Each number is 50 + 12 x the weight over its row's rms, rounded and kept within 0 to 99. Layers, rows and columns count from 0. The size before them is the row's rms in percent of the matrix's.

# layer 7 MLP gate, 192x64, rms 0.235, rows 109-159, columns 0-63
098:42 47 50 47 51 40 48 55 42 40 50 69 32 53 62 45 22 46 43 51 50 48 33 28 51 62 58 38 49 62 42 57 35 51 41 49 48 59 81 45 61 52 16 51 54 39 26 59 33 54 81 36 48 51 61 44 42 49 53 52 42 68 42 59
097:54 28 45 45 57 48 60 42 49 49 43 58 49 59 55 73 53 61 38 45 68 33 49 30 57 33 49 58 52 40 25 45 47 32 46 57 32 64 55 39 45 44 64 63 67 27 58 60 64 29 66 60 64 36 67 69 59 44 56 69 55 61 54 56
108:58 54 33 46 55 57 49 36 45 77 44 73 31 65 56 67 56 52 52 53 59 50 47 41 35 46 48 39 63 69 57 53 59 35 53 54 46 81 64 47 54 37 52 51 58 48 43 81 42 57 75 59 62 36 62 69 49 30 39 45 39 43 48 52
098:65 33 45 52 33 53 43 66 55 34 36 34 47 40 30 73 34 43 70 43 50 59 68 48 39 52 35 29 48 60 42 63 56 55 44 54 46 18 44 52 49 46 50 58 51 56 59 62 44 53 47 29 65 68 38 55 38 53 74 43 56 37 54 33
102:55 37 54 31 71 61 31 52 54 42 52 36 53 68 52 59 58 63 65 57 35 63 54 53 53 56 26 36 35 56 72 51 50 73 43 52 34 52 47 53 43 42 55 36 32 48 65 37 58 37 48 51 52 52 53 61 30 49 33 20 71 61 60 55
102:51 48 65 65 35 16 51 35 32 42 68 47 28 60 58 65 46 45 38 52 57 64 36 48 56 48 36 49 38 67 47 66 79 53 72 33 48 50 60 59 49 31 48 75 44 46 48 46 68 42 51 61 57 56 64 45 43 56 47 38 50 54 48 46
099:41 54 58 42 50 62 26 69 49 61 68 38 39 61 51 46 50 49 66 34 59 36 36 51 74 30 36 52 59 64 25 69 41 51 49 21 62 38 44 48 38 66 57 34 46 48 53 46 58 58 53 57 59 42 57 50 60 49 57 58 53 53 19 44
084:47 45 36 57 63 75 51 64 56 52 69 51 41 61 38 59 28 38 38 52 48 67 35 61 56 58 36 71 55 53 38 52 54 61 36 52 39 41 45 39 36 50 23 67 66 62 57 31 42 46 53 48 64 61 58 70 63 32 34 31 48 49 54 42
095:38 23 67 42 61 41 48 59 57 52 57 54 58 44 55 37 38 62 54 33 49 35 57 64 62 76 68 56 32 42 59 37 62 51 62 48 53 29 47 70 69 38 25 51 48 33 56 46 55 51 75 40 20 42 44 51 52 49 44 51 46 46 45 51
101:45 39 61 58 47 48 75 42 74 17 55 61 43 45 67 37 56 41 61 57 49 34 49 38 21 45 46 47 35 40 46 65 43 60 47 47 48 49 42 51 77 43 43 44 54 57 63 66 43 52 46 55 71 71 42 58 27 50 35 48 62 56 39 53
105:59 48 43 92 67 58 40 45 65 34 44 53 56 43 49 62 45 64 43 37 39 42 58 64 60 52 39 42 45 40 56 43 61 25 39 83 55 41 69 61 44 51 53 45 40 54 53 48 39 47 42 54 45 53 61 54 45 79 66 55 69 49 49 50
105:54 68 23 45 45 38 56 54 28 47 58 58 51 58 58 56 57 53 51 67 40 46 61 60 31 55 44 60 57 43 68 75 54 43 62 61 44 41 44 73 48 40 52 59 58 41 64 59 44 72 53 57 70 50 28 30 26 49 53 58 54 42 54 24
101:34 57 49 59 54 53 67 55 70 35 74 59 44 53 42 58 67 53 62 80 70 07 47 46 61 52 52 49 53 45 50 46 22 51 39 49 56 34 46 42 61 49 51 56 39 48 48 49 31 51 60 39 50 41 44 64 50 41 52 62 29 52 63 49
103:28 21 37 54 46 39 42 50 35 73 51 76 43 21 49 59 71 56 49 52 58 63 61 46 27 51 61 46 33 44 44 58 58 53 43 44 26 50 53 71 61 45 48 48 46 47 58 25 51 46 68 39 58 51 57 52 50 39 52 41 40 52 46 64
103:32 53 39 68 50 23 38 64 54 40 60 59 63 52 37 47 37 41 24 56 46 60 54 50 52 31 33 40 42 47 65 57 50 49 46 72 31 50 68 54 57 37 47 65 51 69 41 67 35 64 35 65 42 64 37 57 64 47 47 49 69 45 41 45
092:52 61 36 61 57 49 47 56 41 48 68 80 57 40 70 72 42 67 43 64 18 43 70 40 40 31 54 58 44 42 35 59 50 39 50 54 57 58 53 33 57 28 47 50 60 36 48 29 39 58 55 49 54 59 41 57 42 59 36 49 68 44 65 54
101:56 39 55 66 48 35 52 51 51 42 57 22 41 47 55 27 35 47 70 56 46 56 54 41 54 53 56 39 41 39 15 50 61 35 44 37 45 31 53 55 55 70 67 39 25 64 59 46 55 56 60 45 43 37 59 39 37 65 35 30 49 56 38 58
098:43 47 52 23 51 45 53 59 46 63 60 51 59 44 48 68 45 55 58 43 29 18 28 47 66 55 48 56 48 38 50 45 59 50 51 39 62 37 51 49 46 54 51 78 48 39 74 37 65 47 47 54 71 37 45 41 39 19 69 51 37 48 48 39
107:44 56 54 53 57 30 69 53 33 49 18 69 67 30 55 45 44 40 51 68 61 45 42 38 55 36 52 47 43 53 67 60 42 53 73 71 43 52 63 32 50 70 53 54 36 49 60 47 54 59 50 65 72 49 65 53 67 50 49 60 41 27 64 53
103:65 44 56 78 43 56 56 69 44 45 72 48 45 53 43 43 32 50 46 39 52 34 41 33 45 39 60 52 35 36 38 44 55 59 67 73 45 57 50 52 53 42 73 48 55 52 21 49 54 38 54 48 41 49 18 60 36 48 54 72 50 44 61 68
099:52 53 56 36 67 46 19 55 69 51 42 48 31 49 50 41 42 45 56 54 52 39 44 56 62 47 66 48 43 60 31 64 40 85 36 67 59 42 39 43 22 62 63 56 57 55 47 50 37 56 47 50 61 55 50 33 49 43 46 47 65 36 26 65
090:43 46 48 51 45 63 55 49 65 36 71 37 40 68 41 60 44 42 56 56 48 47 64 52 26 41 70 51 36 44 39 67 55 58 56 62 62 56 58 43 46 48 32 63 27 62 40 38 36 45 61 55 52 40 48 40 71 66 62 57 48 90 40 41
103:60 65 56 63 67 50 54 48 51 73 53 51 71 58 47 53 31 52 33 53 47 46 55 43 62 44 51 77 49 54 45 62 41 62 54 44 65 30 43 46 43 81 29 64 49 54 33 57 38 45 46 61 66 72 35 72 50 37 60 67 53 39 55 42
097:34 51 38 44 59 50 42 40 60 61 33 40 46 59 46 52 52 50 32 47 44 44 64 33 46 29 44 53 44 66 35 68 22 51 52 31 52 47 66 51 55 50 44 60 29 66 16 45 66 44 38 49 63 63 40 70 36 40 42 32 48 48 37 45
094:66 65 50 59 77 52 29 67 53 45 45 67 44 36 59 48 66 37 48 52 43 36 58 63 50 42 52 59 67 71 49 46 46 53 58 61 39 57 48 54 22 21 48 67 41 47 44 45 54 54 40 53 76 71 63 63 55 48 49 57 53 42 69 38
091:44 44 31 62 52 42 28 56 45 44 62 51 72 53 67 80 38 60 59 53 46 45 58 58 42 30 38 54 44 29 32 30 45 48 56 56 39 55 58 57 60 55 55 42 53 68 60 51 46 51 44 36 69 50 35 51 53 25 56 52 61 67 36 77
097:66 50 48 43 50 33 55 54 54 58 59 60 39 75 41 47 53 66 66 41 49 39 28 41 58 53 41 44 17 38 49 55 52 45 73 47 38 30 45 54 76 61 70 54 42 57 52 51 52 47 18 43 55 59 60 43 46 51 52 64 67 34 50 62
110:72 45 42 37 58 62 57 67 61 55 59 40 48 53 65 45 18 62 60 52 51 51 56 52 47 43 48 26 47 27 59 52 46 67 64 42 49 53 61 72 28 51 46 44 69 29 43 67 51 34 51 54 53 51 36 45 53 54 41 59 63 37 25 67
100:48 32 54 49 54 58 43 38 59 28 48 69 55 56 41 46 51 52 62 56 45 40 48 43 59 30 39 50 68 33 43 36 37 39 59 28 62 39 71 38 50 57 58 53 56 47 51 51 23 53 63 50 66 43 57 68 45 28 73 76 61 46 57 31
099:40 18 48 54 56 55 38 35 61 54 51 49 44 42 54 36 70 60 58 65 65 27 44 48 26 45 40 47 56 42 58 42 43 62 38 46 56 29 57 58 44 22 41 54 50 59 35 36 62 48 54 53 72 65 56 74 60 50 43 40 38 53 43 30
097:49 55 62 42 65 49 45 47 53 59 52 64 51 34 50 39 58 78 63 72 57 56 35 57 39 53 42 37 58 62 60 74 47 32 33 30 59 43 60 54 47 35 72 53 56 35 63 41 61 42 48 54 42 56 46 38 57 43 55 58 30 40 65 18
088:58 57 39 62 65 45 54 58 47 42 55 40 59 22 60 52 63 59 56 32 51 03 40 59 58 68 31 28 47 45 51 48 40 56 55 68 49 33 59 41 47 53 42 66 50 39 55 64 46 57 47 46 43 68 57 34 57 41 56 62 41 31 54 53
098:47 22 56 52 73 40 50 58 44 62 54 43 65 28 36 68 29 62 50 44 44 44 63 62 42 46 49 42 73 37 63 46 53 41 44 62 61 43 36 65 36 47 56 47 58 44 28 50 44 62 47 67 67 45 33 44 58 48 24 48 43 33 64 51
097:30 56 60 44 72 47 69 52 56 55 63 66 68 51 40 52 46 55 37 38 51 54 74 52 42 40 57 26 61 58 37 54 57 68 64 63 55 50 59 78 77 40 63 54 48 73 58 49 32 61 57 39 47 56 37 46 52 33 64 59 48 43 50 55
098:38 50 41 61 65 60 61 42 42 52 43 58 57 58 42 60 66 43 55 77 55 41 28 29 61 47 52 56 57 53 53 41 49 62 40 39 45 45 60 45 37 53 59 54 53 75 25 47 44 69 51 33 64 52 46 44 09 69 42 61 57 47 39 55
105:29 47 30 32 61 20 62 38 54 49 54 49 37 41 45 45 45 62 36 60 40 54 31 65 57 35 44 51 47 44 60 32 47 61 56 53 60 49 55 33 29 35 43 58 50 58 54 59 40 41 80 44 44 42 46 52 47 38 18 43 54 65 55 37
098:34 36 50 66 65 44 60 35 68 36 50 28 54 47 62 58 36 39 44 72 73 55 43 46 46 58 58 51 45 62 45 57 75 41 45 63 61 35 45 64 72 44 29 41 51 54 55 58 25 40 43 67 62 33 44 52 50 58 45 59 57 54 32 38
097:41 45 27 54 52 52 40 42 48 71 49 60 32 39 48 56 61 38 50 57 41 68 56 45 37 33 38 43 46 73 71 60 51 68 49 39 46 49 46 55 72 44 50 64 46 42 54 62 75 36 39 55 60 27 76 49 61 51 44 58 51 55 73 30
097:48 71 50 74 58 58 54 34 45 77 41 60 43 59 40 66 28 49 79 58 40 53 58 72 58 58 53 45 59 56 31 48 54 36 41 33 32 60 54 52 44 34 53 52 35 46 41 39 58 65 45 51 40 32 55 59 40 62 63 38 68 38 50 41
104:39 46 44 57 48 28 36 42 55 55 64 49 78 56 47 49 29 49 50 54 30 30 54 60 39 32 46 40 52 27 42 53 40 65 47 63 62 34 60 39 56 75 38 37 54 55 48 24 65 42 58 70 57 55 48 65 52 49 37 55 27 50 46 43
098:63 62 33 33 55 56 58 61 61 56 53 61 54 53 58 71 28 70 74 70 50 49 51 69 56 62 34 50 38 42 57 52 52 30 49 46 71 54 40 69 55 65 44 65 59 44 56 63 69 46 46 50 57 40 49 49 53 23 33 64 60 58 34 50
102:63 59 47 48 50 45 48 64 28 65 73 50 55 54 46 56 31 65 35 54 50 44 54 32 49 73 40 55 49 60 41 56 54 62 45 61 30 75 44 55 31 63 38 65 54 70 47 60 36 43 61 58 60 53 64 44 51 38 27 71 38 66 60 39
103:46 49 58 46 51 61 51 58 21 53 76 56 67 37 64 48 57 61 45 47 52 55 50 64 61 54 53 42 43 62 55 55 67 50 74 39 60 48 59 33 33 57 70 59 57 48 66 73 64 52 45 53 74 78 69 44 49 52 48 55 74 51 51 46
112:73 46 48 50 37 45 47 63 38 63 41 47 81 41 44 48 35 47 56 23 56 50 39 42 52 25 45 69 34 54 36 68 53 60 45 54 42 37 42 54 55 48 68 78 33 48 63 46 49 38 56 46 58 61 53 49 70 57 38 68 51 34 61 55
105:36 36 58 57 45 53 46 26 31 53 31 62 50 45 51 44 57 42 49 49 52 52 47 71 46 60 54 39 37 60 36 40 65 33 69 63 52 13 58 47 48 44 58 43 55 42 61 30 43 37 53 50 42 45 45 76 51 62 53 27 64 31 48 30
090:56 37 35 45 65 55 56 68 41 63 50 50 52 56 33 46 37 50 44 51 61 54 79 52 52 20 42 42 61 38 45 50 50 61 43 29 47 34 64 62 65 65 37 51 58 51 38 47 47 24 46 46 75 37 63 37 68 45 45 57 57 61 63 32
105:33 59 51 41 65 29 60 61 47 47 58 53 33 47 49 68 38 47 44 45 41 53 34 35 54 68 74 40 43 60 51 69 50 40 42 50 43 54 58 56 26 67 36 51 47 45 47 72 41 28 65 48 59 53 55 44 54 72 38 47 31 34 60 23
099:64 53 61 46 65 45 57 56 49 76 36 74 52 40 53 55 41 61 35 61 47 46 63 49 44 30 38 31 73 29 50 57 67 48 52 58 40 65 49 49 36 35 47 73 37 69 55 64 46 53 32 44 43 66 25 39 66 43 48 46 53 47 52 44
098:57 54 34 46 46 44 65 42 50 51 44 59 46 59 67 71 54 38 36 44 45 55 60 35 46 50 45 32 41 48 66 44 56 72 63 55 53 31 46 32 56 50 44 39 53 62 36 56 43 47 32 43 38 36 49 29 49 67 51 11 69 53 61 74
101:81 23 51 35 53 45 62 68 58 38 55 45 48 54 68 55 37 63 62 31 55 51 59 35 51 35 54 60 62 34 47 50 45 42 36 48 33 44 63 63 59 73 43 41 60 37 26 65 44 61 60 58 54 50 43 63 56 53 64 54 72 49 59 46
090:37 49 47 51 68 51 33 67 71 42 65 56 64 65 58 45 42 29 43 61 60 48 34 54 73 38 59 28 29 60 55 51 58 44 62 53 35 46 75 60 44 51 50 58 70 55 57 45 60 38 43 46 48 54 28 42 48 68 53 75 42 46 61 58